Each number is 128 + 32 x the weight over its row's rms, rounded and kept within 0 to 255. Layers, rows and columns count from 0. Numbers have three digits each. The size before them is the row's rms in percent of the matrix's.

# layer 7 MLP down (transposed), 768x192, rms 0.151, rows 604-710, columns 0-63
099:073108130099116119051090159173205128135157125169134131147153128150116042106158135093117065093114143120088171157074095146108135143082102123075162110192137114118045085170204144097162129139132106
094:076085131066192114143157049124150104123137134087160158108103095083165204147146070140137127096180097102069149152194160115101173197162142132171122185110076139089131132067159141108101126128138120
103:089169153082065114108122105128184125123149134107117144131107082139116161184148126168122147109080114148084122108164177119177164196072146060112124196140199103127137114121165109151186183140083187
107:134138151084123085144152067125099147150106129109169143104196088066068145141150119134185112154104165152069170149102199089057195010120141105169070122148115132139115128147175172161164098154105062
090:115186080154062125103156085156092118185135167157082098099146105108102145123116132089129189128148121152118122162141163094169122136129160079132142112164090141136125160126154154130165178127109231
104:173179158171096051104138125121125118123061170152143137104126095156176161133118098176155108183050097126121148124117122176084169099150079135106116122072089151158151101045126106187110205094086159
096:157140185173111152107098175172106084148145129138092112111191142108094094122119080146151137130062120125117150131138158136059168127147133132129076097126131151186118121149131113114127138142111079
089:080153089146131151098217182062126128124217126138118080094103123104118141166097147145104118125136096120143077155113137112142060101147158100147072146148134083153110104170111119056113137137110079
101:117132091100079120123151154109090125119107139132094151144121107160179139172157131123161153129110134162126087123116167084127109183111134063133182146126083172091109104150074059112139107103120104
087:172158131149118133105094040183158170113149206104141126073132086066190097113140103185153131114079060074119154124129085115099108150165154098078118158119118115149056152117109125131133108036095148
099:156133098102152094181136130085062121150186171148162153156115169121120215162107102144153045126085149100077096163149164096161142135133166132169126069113111106128096066112133154115120099116175117
102:091162087138104149114186146136142059148119103141153132157102126109147113165112120136150100150103174079098116103153087124164135112171147126095121109181142136191134152170139131179169180132061094
094:123099068109122133058144122109165075175115115126105119111090126126123125155101132135088164144065150132071173141156081143176149099066131100156099169102192129159136083134114110129127108149156179
106:133144115066142145158164135091106099136088103144047091126108093159096104117119132135184101055146164145140122136088139084143108116119156151103116151133121167087137108166134141236111131141076162
114:141161159133116173120155155107160141105122120168078100150117117146183126163102101176102135067128101141137161109147105095169195149165081090110098086148087126112123175119152118127117149118148108
103:155136135110107089152097152083126116160107168104132149163114139111122083146162150122100086061088122171124068089050115082148137158088136113138142071102060153122096124116148148105148141137053113
107:101152135117125166088133117188159118109132132192120167091105098110108119124115173146177156113109127124124159157168135136111131138113142107110132158144116167128105132077113151151118124076156152
098:148089137078151081106078110137091122100119131129069131151102100137135161096175075103134107170114138157107116148096107060151111107045112128098100162112155117117131085164125147154179145108118102
100:184172140111104148100145103141132142132152142086087137107125156162124196140137135132162125123125163137131113105150112103101160057045104149101178115157098134158107105106071147113117112074135134
097:167028116061176125079103080075121145144099111107090157090124146124124098101072120130133132126108159136125088128074127071159140089074126143154164188117125080070151082145094140120122072164118119
091:138113140080200156179089118110085102162178121083152138131080168113137119190163142131120162144224160124135097163124124085127126124128077150187193131102152128106151121170111125079170137138137095
098:145101078127109187121136131169106198141087132135098103149137160144106130164137160140109115074100123148096144086158134101096114217182135054110089158168155115134150152084104169142154144114065092
101:171187089133115140113203157114185110078127139163166128138173164196139163160115145209147147120142090135104141061133150097115145111088146151085131122117148155087083116127146088136099097151105108
102:127141184173125139104133121111135150173148132095154166095181126124110122151086174050176169086112140125079156144131086130088092116090122131141160098135155076132132086078099126077179119144139157
102:046117145157150196121092139174096130107176092172128142106173107131068154124127135160078151168176125128142078104158168159176107098110110136127138198162178145123100120141162145189051093196170164
103:132149128091113115135129130065154161188123088075148142166130107089131122097108141090139169125145104116118100099097129118161127072130143152158102112147115091105110129203094125125097146178184151
100:137107089125097088104129119171112140076100140160121118107124175105104142185104100135082145100135058126071176117185119145136152153163139152108123115065173092124134118088158103095161105134175144
108:108081093148062170127153061147116057141139110133151158100119135080157136098100130131140159099136105154087146098189111104102126104060146090152144190155134132129102137127163117079156126170147115
100:119100148107091097104142078059129102079153122196084111144157100096133128145161153104087113071080096179108157173120092162099146152068142095164121156101036123114150157123173146112106108117149130
104:154114153094198126116128083103125181123145168101075120143118127111131111110098099131182125136128094110129155159129170081176105090132128115115129129131159129079098068160115137112160100125088147
099:134135138066127112125154152125102188134097104129110100119097109150058101098133060134169099141139124076122165081070099113121143119130106122147156129118116133162069082107145121061115159161117091
103:078155153059077107159176092127089047112123125105098103139119107127154156141129141093131160105173114079123100134113198186108118133122100127123108117105134132087117171129133163143143132116187096
104:166144144173143170154136128112126117117133142034146094152063148136100153094158119106163145099084137159169152116127123152178138113111158148140152149171116194124185142119078175139136080099109158
104:121083147059124119130163092142127174125135125097173152128124143160104074136133168118136109107103099207058084135111156115095194128066177161104133119153088127096119172099123144089104092150149135
105:135078124186144110194110116114086144132158069174198142111146119138111161134126107125085123101083090151083087129193134104127064115078158114105146133147137093195125135067113101115167099129156094
102:140108102053104150072152077118090062159143179149148146121068121183092107141097151165091090163134122143116156118074173167099116066108172198152167097146174118128093120138088096128068118132105125
094:091161114153150168111098127129110142130122051084109166111097100124166079142065049076100129120153110106152110089176105141121098123113096145108125187124165108148125120169140115175109132172127124
113:160111171155133172079126105146078088092119076107133155146136091067148123165168178108180182086068138191126128082139111125121113110076172125094146114216067109130110120162109120084135090131113131
091:089175106147089115116161135164104108046094066120171149127138109162141135131120150128128074079108148186070094136104135145123197147113129130142121135185140109104167161097167155117154092127161108
101:169103207155108163172070066098242128113150178110154118085111162131131109117135113091130095121155112138069145076103142112135106133132124116106097098142118054074210180172091134144179173080132076
091:088067204102124154112131111079117110076060106141101211153154115143100083120109164123180110106166179165081154139067159155130143132125145148131155131153132135128100084135137077108196114153134111
090:115097116143102052073120133110167145141136168153104175159102132110168124062128134092149173121097138140080135126114126132120159140081184065161125149187079147149085166178141083060139118169123081
086:102128152195108079099115079098193165149122249141149161121118195126111161141143111187130111108184096157171134124126127119113118079111126084121146148097175132174142134118089137159147100087178172
106:171105109057103107144120146093072094154110182124138172152089147159126109147098110125082111126117083155147188108135125113095167061140122152094122112109098192191100098098127138126170133189127116
105:190145147148154108160079136043210112116131150096125111142088103136186095098151134096149138075144102137042147099187172157083108131121106131176152103132146094102181091143114118079077080138113120
089:083127094163112140118149156136177045142161082153121137128146121149103100160123121153100118145168166131126135112091159060133067126134145137118109161155175171126174124143111080102164154130144115
107:182136133161130139130162146067102118119129117112088223142202060144157135189143125154086105105138110139129145118110155190086194133085155183168156184142155118117139127126141111121123140142109158
108:121099123193128117111155093112093096047111155141099136119134157142130153127135139184121103117179139159123157091111088122122084115133171158093165144172113127151181106077124211077111047121130115
105:135114135115128142107113099134156172195153121146078154105143181152154129141058099154097115141180082115174129071134155162131112119072150108148172151107128118111132061154089137157104106061136158
096:123130129152104150121147130114106113194109195109137184161101088174119127182154100199138122100187077151157129125159151144118122140123136136144140178151201134140184063092167129149121111105151126
103:133143152168095118109106093115125148078160196167104157112101121112118076142166155156116097147120109104148171131179136148146108117124102124138154178150143139101120105185163116106080111160091120
099:108151091148167129152159156164170127111107097096088099120121125055112112097144113142132105203132109169135144143147119143142089135106071097075138053110123176158136107190042108133113120164123148
101:197188101136132185119113204099175113184096139106080111151137119166116117146136169158158113086143120154097168089093138158115167142137113127102155118186142093124169142119133066083145104163165199
091:136178129157066137123166172153123156174098126102121128144173147175160170154106119168134145112171152105108132106123149111117118163115136141103143170120088113089110089026149146151150151148151154
104:173139140063126120120128145105116120081134081131111135073126159069154131168069134124110122161112162054085159149204171142172139133055146102148111175083085155113131173127159081160079172137144096
104:148121186164136169104061130159220193145155051163135083121187083140171211122140091139143143153095108142123116161127083067146123171163127132116110146104114111135126134140154120121096101126111099
094:152124031164081138106163120106165081190143058119145117094096103141146186159139103118080182113168185064182147085121098156147101167175155105093104100148177149173139105125163130156088193113117144
094:096045175152109172144099123111202166114150173111175171127108117095172101142194119094093116123143143115108152176079147133177169161114095091175139107128128155102150122096116160096118128125096166
099:141166142119131100150177156155109068165114207079127154196099140079134115158151121111159192116190147114167120112111126111110133133122174161112089156142103085120094192145090110144106168080124090
098:120151149084120130151123162116155152101150124145133062185120061100073129134177107135186120100153086126128138129117176123101089136149142153129119087064108118152166081106116126170080145166192155
096:136115138108157095095170146100117085163167185071068138115075161156105106093128165125127131092136085130062144114136097142184176120147119113171138153104113132098139146119203163135147127147177098
098:144106135159148148132071075125176172100161167126113085165120157177127147079206140124132106136091092153194185119097159119131146165083111111066143151128086142075183126127139140129111062105104139
095:050092099080206089151143112119161070164143121134089108128166097086071106145139130117110230140128088140115187097124106148141126095081146166121103132122112095133069152146121075161059144120132154
106:149176168093124151104159135117149142142133122093129066139178100103163147108125105084156111057140088133099125186149134129064123145119102139115146121150116114137185139189119180115113093147108125
101:113143160103152150135097086114159051150078162100119135126117157179151118102138157165117087070121107181086168126096102101064102138100133127137145105117081151133159139093177055106125103149150077
110:107149157102083138136140160110146118119092105174208129095119172102065032126142142093151168104094153078124187154174173072136095157134133142129143106172104089085162121130128095143151168113121106
089:014066135131146073024098076073117126068148181157098116159154159091146107117136140092137132137105146133095155149094067128145098099090155120135133127154142131115041156136153135122160134158076124
097:191149203127106117145136068106211087036100088091084147104049108161122105071185171169127132142124129180120125092156133184125075044125200106148096101115127193145092097143083185123133132182146151
099:150127120142141117109141103121125100076102118131081109110138135128137138103093095113154109136093087199055124113107134147089117133117075076144160121111193159150104129152180156127127123120075146
093:105216084125127150153116096147087123153144202144150094166159065112164087135106161115149230110073109108123093165090144107151145157154126119109111143086158106116122117142093131076125170153107148
102:185131145140135115167090125152164156133129129089162111130158129111064164087167140143151158129193143120104108129124112080141127091125074131105091135129111128123115127193179157146061108160192113
103:131136137164167124077145123164138176133092148126097111100113038068140103109191154140116115140135162135154141107164145078183156137184089118110106134091149104168089111089144136089118125116131156
100:172165119130121123137173135146091133122160051082161168163146115150135140084186120148140123111147147160117188164136133148063125069100141160158156076180080097155150095096114107131182147154123099
096:101131149145173134158147172106081043161118105095074107143083085086099173098117127046068138147158132127099151162130132145085142165139188143144090129098172131075165129146164124191123081116175117
120:172112148115150149118162126170157107160073120164090127083091034091148161127142146126137126159173119116173153198095135118143104200131115117117157141072126096157103165129080148124144182156165163
103:087150168101116145126135141146124117103130126141145136115115147099083133145053108085137130120128110139141118192122176117112153073092124213130107091129137100129161154135116124190172141113077062
094:142104152188046067062122134123085146147127163122097087123107080155172152168136147143179160133071056108094158126101088096097146144079164120102145166157178062136157118122176133130172154117151145
099:105145160143128143078079123174109074159183120158111109177122136183152155118128197091130105054126090154156169083113143127090180118118122118147159117137133145180106121154141141111133131183158134
102:112194118082131103181106116106079129159134128168193129153109214120174116146078155109154134140174108101145137151119129095166124110126117155116084150102136085104183185109178139119182100159162121
087:153155115121171168126134132155077147185132157072137095099147212121108143163097153146128127145138095115209089080120098055119140084109092143156098111124117129137199148161127151102136143165193157
090:166087079082228105131141116065113110109210126148093165096111146064128148093109111117161116124128173130067156122121206092081160130160126143180175172155190147149127102102084108092108159149142193
102:140027116132098160136112191100112102149112137137159112144103158124038075104136071102121138129097102137116103191131150044169127109096152170179114094079099198138113096106114158148098150148140139
108:121132179162124145165135126138118133166067125076138114111099142097084142086118102106077146091136156157082140103128098172051187142094092145050103071142168123172175116132113061072107064139150071
109:085146118128138097151162170144151114116147092074146140101105174187166125137139162120110154109108148122205129175162160170096167184123118150109165084087184170044193120123125125134132073138128168
117:135083124145117148167116123097189133148200141094139129113114073088098128136160151156118108114065081155130180187131120122147096161127166154143148122142120114154117045089075109151133124107071132
086:083155119158091116135131174102140195179142235131197142133105149101129130154141135120120124145114143106137151164128134143082094103162174115078136077104182168128189090104121120152116111141097076
092:132151082160109105122163138170122157179156166089112121108094133091159148135063121196170171165111178187087124152146137118110102138124185155111052062138126162145060121172144136118137151151110107
093:093125065120111146117099116104140077169158083107120100158111126098121151149172095054140105112131152141140094116103188137169148151127098143113123088120094133075167140118173137097175099173095076
097:075080118077077111086139091114144055093108090187118127092110118155149095113131161115169158152106094132129146130062093111126123154040101104132148161121156125108052104115110104102103100181108143
102:142110129092110135129151066090136114085076139124081156149033115149110123129134131084106145092133112142150175131219085139100135145059151116119193158131136166074209150129110152139176099142082161
108:078044100123138112151157175122150132104146090145118078122111114087118131116193106122106084085163116106135112130170148133163079145144100095172086111176172132074163110126071165141118147116112107
097:200066153159177240110065051148124071111154192115091116167093095177115102132134091152134152153169100149123142165128118135119144108112125151116128112146098087070053125098090174120178148150152135
098:137111162150123155167118107118168133135113144121168195176091148151196108113123141124119143164138074169084159099109107067102095121107095133116092135071182173124158173120169093105114100148175119
097:133102096119117122135164134118124106173171131148125101159145161112086135151172134139150131090141136129107107071093110154132126111131148162044067128162105133161158144066119111106127119083140149
105:083098059115117123131092107130111154121155106122156057131096104087118110121092123105106123133068143143207121104163137122182117097139173106161105106098106114078198145082184114054189157130156168
098:100104116091151115106111140170096097124123072163172130166109117137152074108147156167176141158119112140049119175142143065119147190070130093132117134117180117086122172106143145081127109135138091
100:090108108149135174053103169177152153162131184153114098084119124146142124107150174133076164145119140112131147194127105138089127127089133097110096208141115153093116099159182076140157096147101149
099:121162061112114119164188141101124154132066109109160154133143139123119132097119232146114117131083121184088199091108140117111164135168157124145150058151071115098109106140147162091104082132158143
107:128140134079136103170173143145121137118103146102103132144144143081140159122107144082081136206123136064126118135197105156157127142075110086169136176133148081130133127117186136179146106210202085
105:124154111111105109146123134106232138173188173134183115107139069152111205183124074119111146102093125171132173149154142133190119122096176111122119189160192160127088139149156083108137165130170135
097:161159085132100136098119159105131105128187073101106197157132128186124085145130172154145188109121147128099088081133138135125123133127147103152142141112107069147138126149123131076134114185168121
099:113123115148108160111121048150132129100146149038155129111146080098161205160125072106180039133184169070095172163158139107159139120116113115113125158141168071170190114137129120039107165130133086
097:107133093125129088102140164092185097164178173180112127147136122151130164171158156171165220093123127147129089066136083139111064162169111069164128150119173146164164068132135120129101094054109123
098:193136152146139052121163113145057172131159070091095166149111176098100106141148121148151126108144145093072177168173129129124106081064061142171167148187092126144135159158141160122131120086117193
092:129161102091121145222143155092099148192072111160139146146166108110102161160120130132119130097048141077178130075139133109206122062169066141087113191126085099128140133129140126156102147139182133
089:149110221108247114142107098150153160143174142121110110151108141213119135123140104111169087119156102141166109132182126132040126141197163122114225136068189120100127078167104165145103104128144142
101:174116114106118094119113161086106119113150056175110148096117132068176088134141110081092106138125100127124123136112126126159120092141141152166149043126086120150113177090079106135137092155148131
# layer 7 MLP up, 768x192, rms 0.159, rows 605-711, columns 0-63
091:104131120118105130132084112128138150133199103164102122126110162136124138124129123092161110091141125114130134110106096147123079163174146118130158138077130135087204139098123084013136102170118147
107:130071112158129133093137120131116142110122147091100139151141097109115138138117093201159153070191141182162140111167188109133134154089167119163083139117190123192154110109181136171098108127121119
103:173089172100144139149097104160126156135096142128167183202116159128111116179187121103142148118116147124090113125164113198146144136154072134180113116148101104139144130127121112158168134118087158
089:166095078158176167143121108127142162143061148157076152129129146092103104148069121102135184109150116107146141132117116152169149091084142139110038180053080116161144158157144167119111095152143177
109:176101193139124168073053085188189143127157153147141119118135136135159099116124119142111124190120181082127094148173122151111194147100125149108084167152195118137149159093104147121161192132101115
103:107088106139147105113182154162146122026127145139103136066172099179163137124161061116079138145121122151098101182140120082180103142081193084138125122059143116129143163096049158132117111139101127
086:169100169157146121081118091147106164125090109104130050133087130183158135144106068135144141156137103112206103120084080157120108120158109132139160141124099106171149102189093091113120085122202194
106:160081087062190103154135113081139092150089130127130120128131159140092118163130110146167058121170117133089179092092101106099164111132149157076113133167145168125183136182159195119080093138120122
083:138156086072125164156163090085117174145138152111121101107143139109173147137153146159112120185135047125082084146089050119129106157133097116103140144117124074167055129198157090163126071117115119
103:093089150166074163066163130152176203144141149115160180147157134163136136135141060126149158160045143100110113113116136078172134122157117118115170117183175093066117122175179154100161125134138149
103:154085166089138115078111152131129109136069111160158090154157122079173123181139152109131143143094112158122202189136107096128146158171098121112114075171191114169111147142079197134122136176161134
106:092103126133114036081113114069106156117111104113082117092084144103134124207100162142142121176105144097139156100120076106176089095070144178171134106078158135121150097133119165119136116132140118
096:189085135126129170201159088146172081136138135144063142173102160131117137140126107157125132117135117122146159154069127141097151191129156069162140090128130149133147126161121106120117098138176112
111:109078123137169231063081146151156064157082063108146146122094130158174145154106171111120057177082063094128124119100058116159122142122102144162065053189155157182159110096102137164148124129138160
095:132117164109108145173126126129127115103122075110117107153062195069097075111188096139117179184177149118104120134164100189152138160114145169092102134097130097071099097120115152159079127124148099
109:160083128126139095106101067119113063077169149110127136166100146098122152116097068113094143133104145037134131133159139147170146179136170140132109115139107177088116118081110139144092116074110139
102:098130157173153158124071109068125155121109132165114115121102101147124136154105121165145059182126137125100104177139079159156080088061158163109118123134148097176081118177111175161141134105110120
097:126072128113161097135123105162127142100185126090142175106129157116105175138129125194134153113158116157114162128209105135185110108127161187176086154221137103132126151069070113043113168089083180
098:063121101185123117151148139107132142119129113115157170126121163209108113131121107142108088122070174143162186074126098161126131156117103125161134144086117178132169101137101174149085129075080136
087:190120156158148145096122168095183134148127173123095128155126215144141066102082179169159151146164146136175079115157107139111089159157145109201212143101200149158070130100141117160124175102157138
107:153124072113142128157155113155139095100129074088121051107141197165176160140132111123158143141165065152088134103160106117137088163157120138169122167115157064138133179127090114126115152123113095
103:158118158165130141130113176129138131122198081197085171112190133154142141153146167061117162165130179095127156135115128111157055143129177084169111117182122124105140103189138147126116121168116164
102:094127165117143145110150107148112121161077158080147181057160113087158119138132122159136131159132164116135193152112138194122158125148145132224108166150097143148144129119141140099138214154143136
099:166105162135070082109159144093103137148094097155091104093102072148087125102119144141079101065089162114125100161119143187126107131132095197094150136122151042125138093144125119133118178172143129
102:072118169126117164179104124089156140112120098178154108135121116092175091150128149122183195177159125097119106090116116076109139114101136112120132117126111139147145130207108090138146140154159148
097:170108145121110109108160177106075118136147089079081208115072164145092097189090160116164124181112187110131100090084127150110130132117157142117145100150114147150136149165135122090122146136087159
106:103098107129079135119112094086161151109076103078173125093075109159154109155150149117169104153128131175128106177176152183133135114161096088130092129176157131083083154111117123104134151084090147
097:127142188179107104135140111141127148149104146087054087168108126056111154145141200125144144095088110158054137182123158169144100093179165180151090139115164118105116157098092119139078159075096141
104:145110082110158090128161081114115125172074196077139143096111087116069118107096132139165129143159085060182132176128145071129095144150087109134055146171112142116153126152098209105151128152131131
100:146164115107105145111062175132163098115183097135147147099126078119125122091156120217177129136196131100140147177152109123100140168142098150102108108127070061156171115088145154130096160134147160
099:141129082142121100107077087123117159122147097141171127104127193143180151133151123117155125039132105142152153132128118159101159090102134071078103133132105168119124149151128056134149126122154112
116:181110168050092083126131158089195160132072129114069115116132161107071179052184176109107099162131189140128145106091137162164141124136152121126129129050083146068142127123129086103078109145108099
108:141101147103175142056165168140079151071121123044140155169117107083174123157081186118133169101173093181141105199136174154187109129128180156127099109116077124148086156132131146096123151124110154
102:139110134115139169134108093143147194110110120103132167164111160144045125129074163153138130073142151117109134164138155111168119127177158208183122116241100153127120074113055090129153129106125087
101:100051134106167102145123093113109160126145158172172084099108130166108103164110149121066094120139128092069103108106133185131136125140144154147075107116124149165172114130102121113127082142066123
093:130123143137141140087124131150139144163117114167146132081122080144123181118181135141156146118142109151118159122150153167125059120146145069211084164139093133083066173116136152141163118111092122
118:138159175184132097098132115126086166194146102138042172123160154107140131194095158094190127111097115162096187074091161162144106122149162116117143156161111132078129139149145095093087151137108147
104:106104109132107139097144152125133172096146128126102199140170166170181161129100201088115120154113072126163107087144129162101134086103201100126079152167147168179102124137134105158110155112147122
103:119144147123118150111120119094091127150188114105065133094174154128159157156110153164161115144103132057117124154073129136151126161148132173092154093081158152134067118126108174125108132149156118
102:124098134098063125111127103099128170121137105135128100084043096031103139140121071146183152141130175179131111180140114172218156112143131135191092111185133105180092092128152129107103085126181081
097:079146114121114124066123107151161086186075174168126110141112066114114120125126081073130102098135176165111154139144139114154136125173108104137101179140104108112119138155141138112112154111123129
083:084114116016133134110160082153179048117137107157097115139133116055142101107129119104149144160206111122169150109127122136155135117082089139140160132111109109139106140122169099161109118140119140
102:163104121179153115058170150165156117119145120116145153168158152132145074147107096097117080125085152098186188169146101072101141095112119160132125159116141138108062134143142151155185103204141106
116:169088169116129137115161130145147155162114176147113132116128081144137068128126138153107174143151169077145054142089151137145122136196133145156124128111110110146129152030153131111105115137129129
091:154122090140134131174087128078108152134131080229122114079154107182129117115077138155150163091149115149178118149158134157172145139116114127142112188162164084196148127112144117149132156120117136
117:125171165186122107169099137089173103160167129154120197121174096134094150128096119175055086103207124070169134182213163188134131153091137160148130133155175134162124144155143126144132138116081203
119:125135167118105108153089140153143071134102134130101108096094168054077114177077146147115115167119138102150083100116158136111109078109077140131156143084119083112109053083135135159137165070119114
100:162089138124128127097130132138134119130139108156098089056156060137150129118153168116114083139074164128099114144102192117204160075098098130138091118166121132107122035098110124102121132134123065
098:153088113140136114100108055162102086153111153203057155078168153162155142111110118136096078113121131100149140122128075134086106087128154172077195133107172095140112083148148095102113137164120066
093:113132139065187085101134096133153088139122101151069135153144106111168067125195140138150084160124089107125143125206127155064109141123103153156082124168189084053096107101138044093108137080090144
092:108066119147141132155088162125107123145126129074123159124187134166165202099053136136115033147111110093086108114118123152091095143167156166139204157091130104150113121171120117175125136104139132
102:153103136107148109155155141077162177137135111117117152194115125171173170135119172161107133120111088160161159183123072131104126134071104123210157101154116089117081139160136123178188152116094124
092:105079077104119153158083126182183148172154087133150159121135155146104142057179191138165124151193159102117160089144095160133130071144110084186147149151157145112179141086142072111123148157122122
113:121056131065123198128075099130172130106168125126095075103140166141099151105111094108107089189116183104186091093114142119110129075144148131156080120135129129137139176097142114144132135102133108
113:137154140117101122123093096133089131104087126109147108132126137196132125118121154115084119113080106084097216077104170152126089086112140131106054154135142141135110130102168123073091131086159079
095:110082130135145139145081131106135141158180062168141152158133149152124106105143153132117141132121146142112134123081121102141135108163149106126191195111182099152085096065117163124107113058158113
089:122072083152156114140071165158130166147121147097164113120089110130189128168144167085107098133172141128118120187148190138134135134142168136078112114161096112078151082150171119091098129113121150
093:129056078160105148114128113144103133132158103121177136130143149116098132153103163116120186128145113161143111108119093135106171134190190187100146113094121168115127142150164134137151181149184170
097:184052141075172163073187099138187136169100154149149135137097103157108083123112122129133171141171120085141160129096074226127108121101048049114104066103165113200166095126108156118125147151101120
095:151152133085121116119107215078157051138177149175086164115131111112107144122135143188152061138090110127098166132121135140131135120189136054122146119121148119107151141169120171086145130179127109
100:145076101182120089130064135155168149177082144124133140131126109103120134069149123141063151133147128133126091109105116090220143154123119123094109050140046133100185128171098172094085177126098145
100:124114117113101135123131102139199156146144085085123195139104095162146093190120109192144050115096110144150184166156155176195125216140112144126135071069105125105088094158136111107078183130101174
115:157113115149158103143149139171175066117126093153108120136132126103150125121111115098151132078130169094106124126147093105086094113121151119141143151139150121170188118152131150180087115156136093
101:154176127140091118099091167093110126152133123083142056101157138147155063113143190133124107170120111112086145154095090121087161128106161195117092144089122062136128153160146141122158112134106069
105:099127126116185032130104116059129125111047083139140175099140167116174119106159052127092137181138109152123142141139222117092111110115194080084136152086110110147125138175153117100147118098123105
095:107117090145099125064160117112102125103100070140124108188155143109122108158119158150167152158135154134085119112195146166113079090134155094127108096153121126143083115168127118115203139089109085
096:099118087135149102184158097183125095066106092121118126084113123113121121078180182142115097126048192134177108140144088197181117092122165104127125135123121129087140140032117089123097137163204158
093:164116155102177142129126113069092121149183152126151157142085124145165125112108151065095124136151162078083037168091090131130165129127074155150094132119076141099102137129166105151148132052121131
097:153083123099108123170133065159161128171108056112152127116119126113119131180117064188109116103156099115182143114120104096184111084091142155110138201064124089156154132159222122119103130111151114
098:090121131162122158138080145125126148096143084158099168120139171160140113171170119127132118079096116142153122112095084091099056146145165110079124157106092103134162144138146089153123082122090124
093:145049157161142153129091117077104136142125119149128136097156126099104155107170109082104090128083118181164152070078106148187119108127111129119149149099079070161166155142120179169126184081177072
107:124112092146076137105173118166143117119113108082094151143121123104103149110120120090097117093141124148088127154108112184172133099212176132146131120147068139107095086164137148187148070146111147
100:151126117147114155090093087153164100106114042119091083106069153076135192139141101127052162190129136122140151154111203146122133127147150151116138168168153085079142146156094154175143145105167123
108:138119156124141071088089154148084134089117112109121143129134174122152132134078169116163148086146145157133080099162097147152162103122232118112121067150131112131143172143141142136142062107146138
103:155167117130134062102128167156189101145121105172131088117195189173103115104080134090123118101106138033123094158151132122118092124142120149120171147101104118093137116154168187169153144086086077
098:133134135163178142156141075151161155120126154069104088121157147171143120141114175125119080108143125144139136129141119115130218163124173181173089187174132089104159161143101078154089138126115155
096:169104118196150089099068104139157150117167167160177118146151164130131147130118142105120052137109119124104127138161148101102127086121165160082195108091086144138171153182155104148107184173197122
093:159118182103205131112094127153132074104170113216123135127151162138106080136125104153157101109164142168104073157177122129103145113109102089190114127129125126130202146126121125165117131170155137
083:131097169192118107068088131076100083102102200182151107168139163171122131104162131082121181128106184111110150144110093145149112156149145127108197198101128119089082124111125112154125160126142140
096:091125146104132147165178082123138163169157141068129191107168172113111160084115127140149117100143188073126110159139065146135107087137097154056100093131129128098130116183159121102134126103144093
109:164095120138080108101136155065142106134227170140103140090131137140094082098096146074170130074092101090085093157054090133159109139160150119135150107108136110133133183147083109145107134112153134
107:154071133094101153122133107144141103044087099071064114139122137149087101099146157148156091101122146119127086112092106109164115109091106132104107086117185149114174175131086103148172050114148108
095:139105149076183165139086108141136062167105139070159107113153148097102176107114105022108123114087140113132156099163082115224137115074159124186146134102179136092094119134135159103094111129071171
104:162083140174143166105127117171129115133110078097141151166124122151065132115087180170172218113109145071151173149147089091169128152152186098145142121147080138176159079122105111162140141104123110
082:198068131107138165036113099160175126193079154134184116167115125114178137066138131226202101179144164093132109128176096110117103126168154166115167148118148097107151110118158048179097083035060141
085:123198130174149108150137097182112123067160146203107122154090157096143204143069152159154153117098137071158156187113115153147158126113128208147136116108125110068113108119096136157159153118131114
096:166101098094095081166130111115125140157118106091170100114113144059106166130089112142165170140126141144120150099110161146126133126141144133116141143133130073101113140105190101153122095167112078
105:130109114115064140086164137066131126154160089153135168145141102199136164118121156128149110151158100083115102173092059168109148154140083140136130127101192090097104110090181169113107132155116107
099:088069134134205100111112111030159116130079126132080160196149101117142160114125120155200123068137110136150146201162100127103118117185151129130115186138110106105166150103114107149156113091094138
105:136110096073105159114164071114179084222105172104111117097134115131064121114097086146119105138104132126164116162099092166134139082106084201111147137038145122146164135149158158181101106094143125
102:130089170133138166101101068081108124132084114070162147140108145165125153156124104068142124196073135121125152138162182114058117202050087150111146151138112110113139140129119132164056132136180091
099:135072116162150090189134154087109095098103091133083146138150127127126119081065150103143130150049139134163207142134101069098108158130119093115120091175167085145155140120133102095129142120121148
097:131085087165175169069144096168144139095109123168166079191111196122194130126086123138182151121142146104112131074099128141105059084095146176098091100137081087147197105145156120112118124095138097
106:098095142134132146092127094196084153134146134122115133169246142135123154100149114135156080137097173173096112139142149112174136114117145086127087156195112075169180115126078141121107125120148112
095:110130074051167092158108158111136127139161091182096119128160170097190150159129113161100139128113128079151150120096111177135148125111129134177150103153105150119037110126063124059102118124133112
101:149149156148126094125140118098165124146118176107076125106134076140135123151142151130098118167092131115213075185143112137145115119180072084153119131196152042133125131120166146134121148074123140
106:100165062089149144136192096102176075104121107164145115146213163124087135126095184122140113144110079140106133135142111153176166184115106106078116078142126064193085063103163099096156118102091139
104:169119109164082104149102151146189103119186124143135131172159093163133135145127105119123114174088094098148183182124098184186063146097126072117139111092174076138142097138122114064136086173105055
098:156124165096154076091077130046123105168124146114163157153121110132201139128131159078089140164134082105122107107152130064157093123160140174149140094178117106109106152128131082165098114174145085
100:146127120112099143131072206156160177094096095110165167152143144130189158141156169102134138107121152151164123153098095101150065141190134109138155134120070162126074117103142163140141147164145142
092:138077112166064093103115087144113180153204145132041119106132128165167132152133050142115129113111148191129116091124116084151088072122117152125097117123100215092151117122094130148121055139135133
095:156100103181145145145119122153127149116140061108125074138086127138149172101105140096164105132113143142132103135095134076137150206140130171149170163139127115160129142166104118127088104089104108
099:116083128166142168132141090126137153084122150106152175097145141123107184127049127134098130169133143117096122128090114117115188124095167158119108120135121110111177134106092173101124103125131137
095:129114192117145095117096143124164131082092110101122127133081148155166122122092171120159109154123144149096080198095103146145125167139212142105137099135172094126130154124136126036130111090124172
089:134120150103172088120161140130088121118146124137162113120140189145189107130147143157163087125153122092145143175127148163077086176138126163100150134130210163119078122075121140113076117137147122
102:111071188166174145113090080097133153165163073115081119114124127104160047097099111123112143154163161164152119162173096032064135160098110107142196115120087147161137168113127134164113152131128102
100:117145137139101119091122162189178122138089066101095128056185131124118158057146105116131110120140168115190132151146103133129156084098080081153096096175134089188115118118100129127110174143198182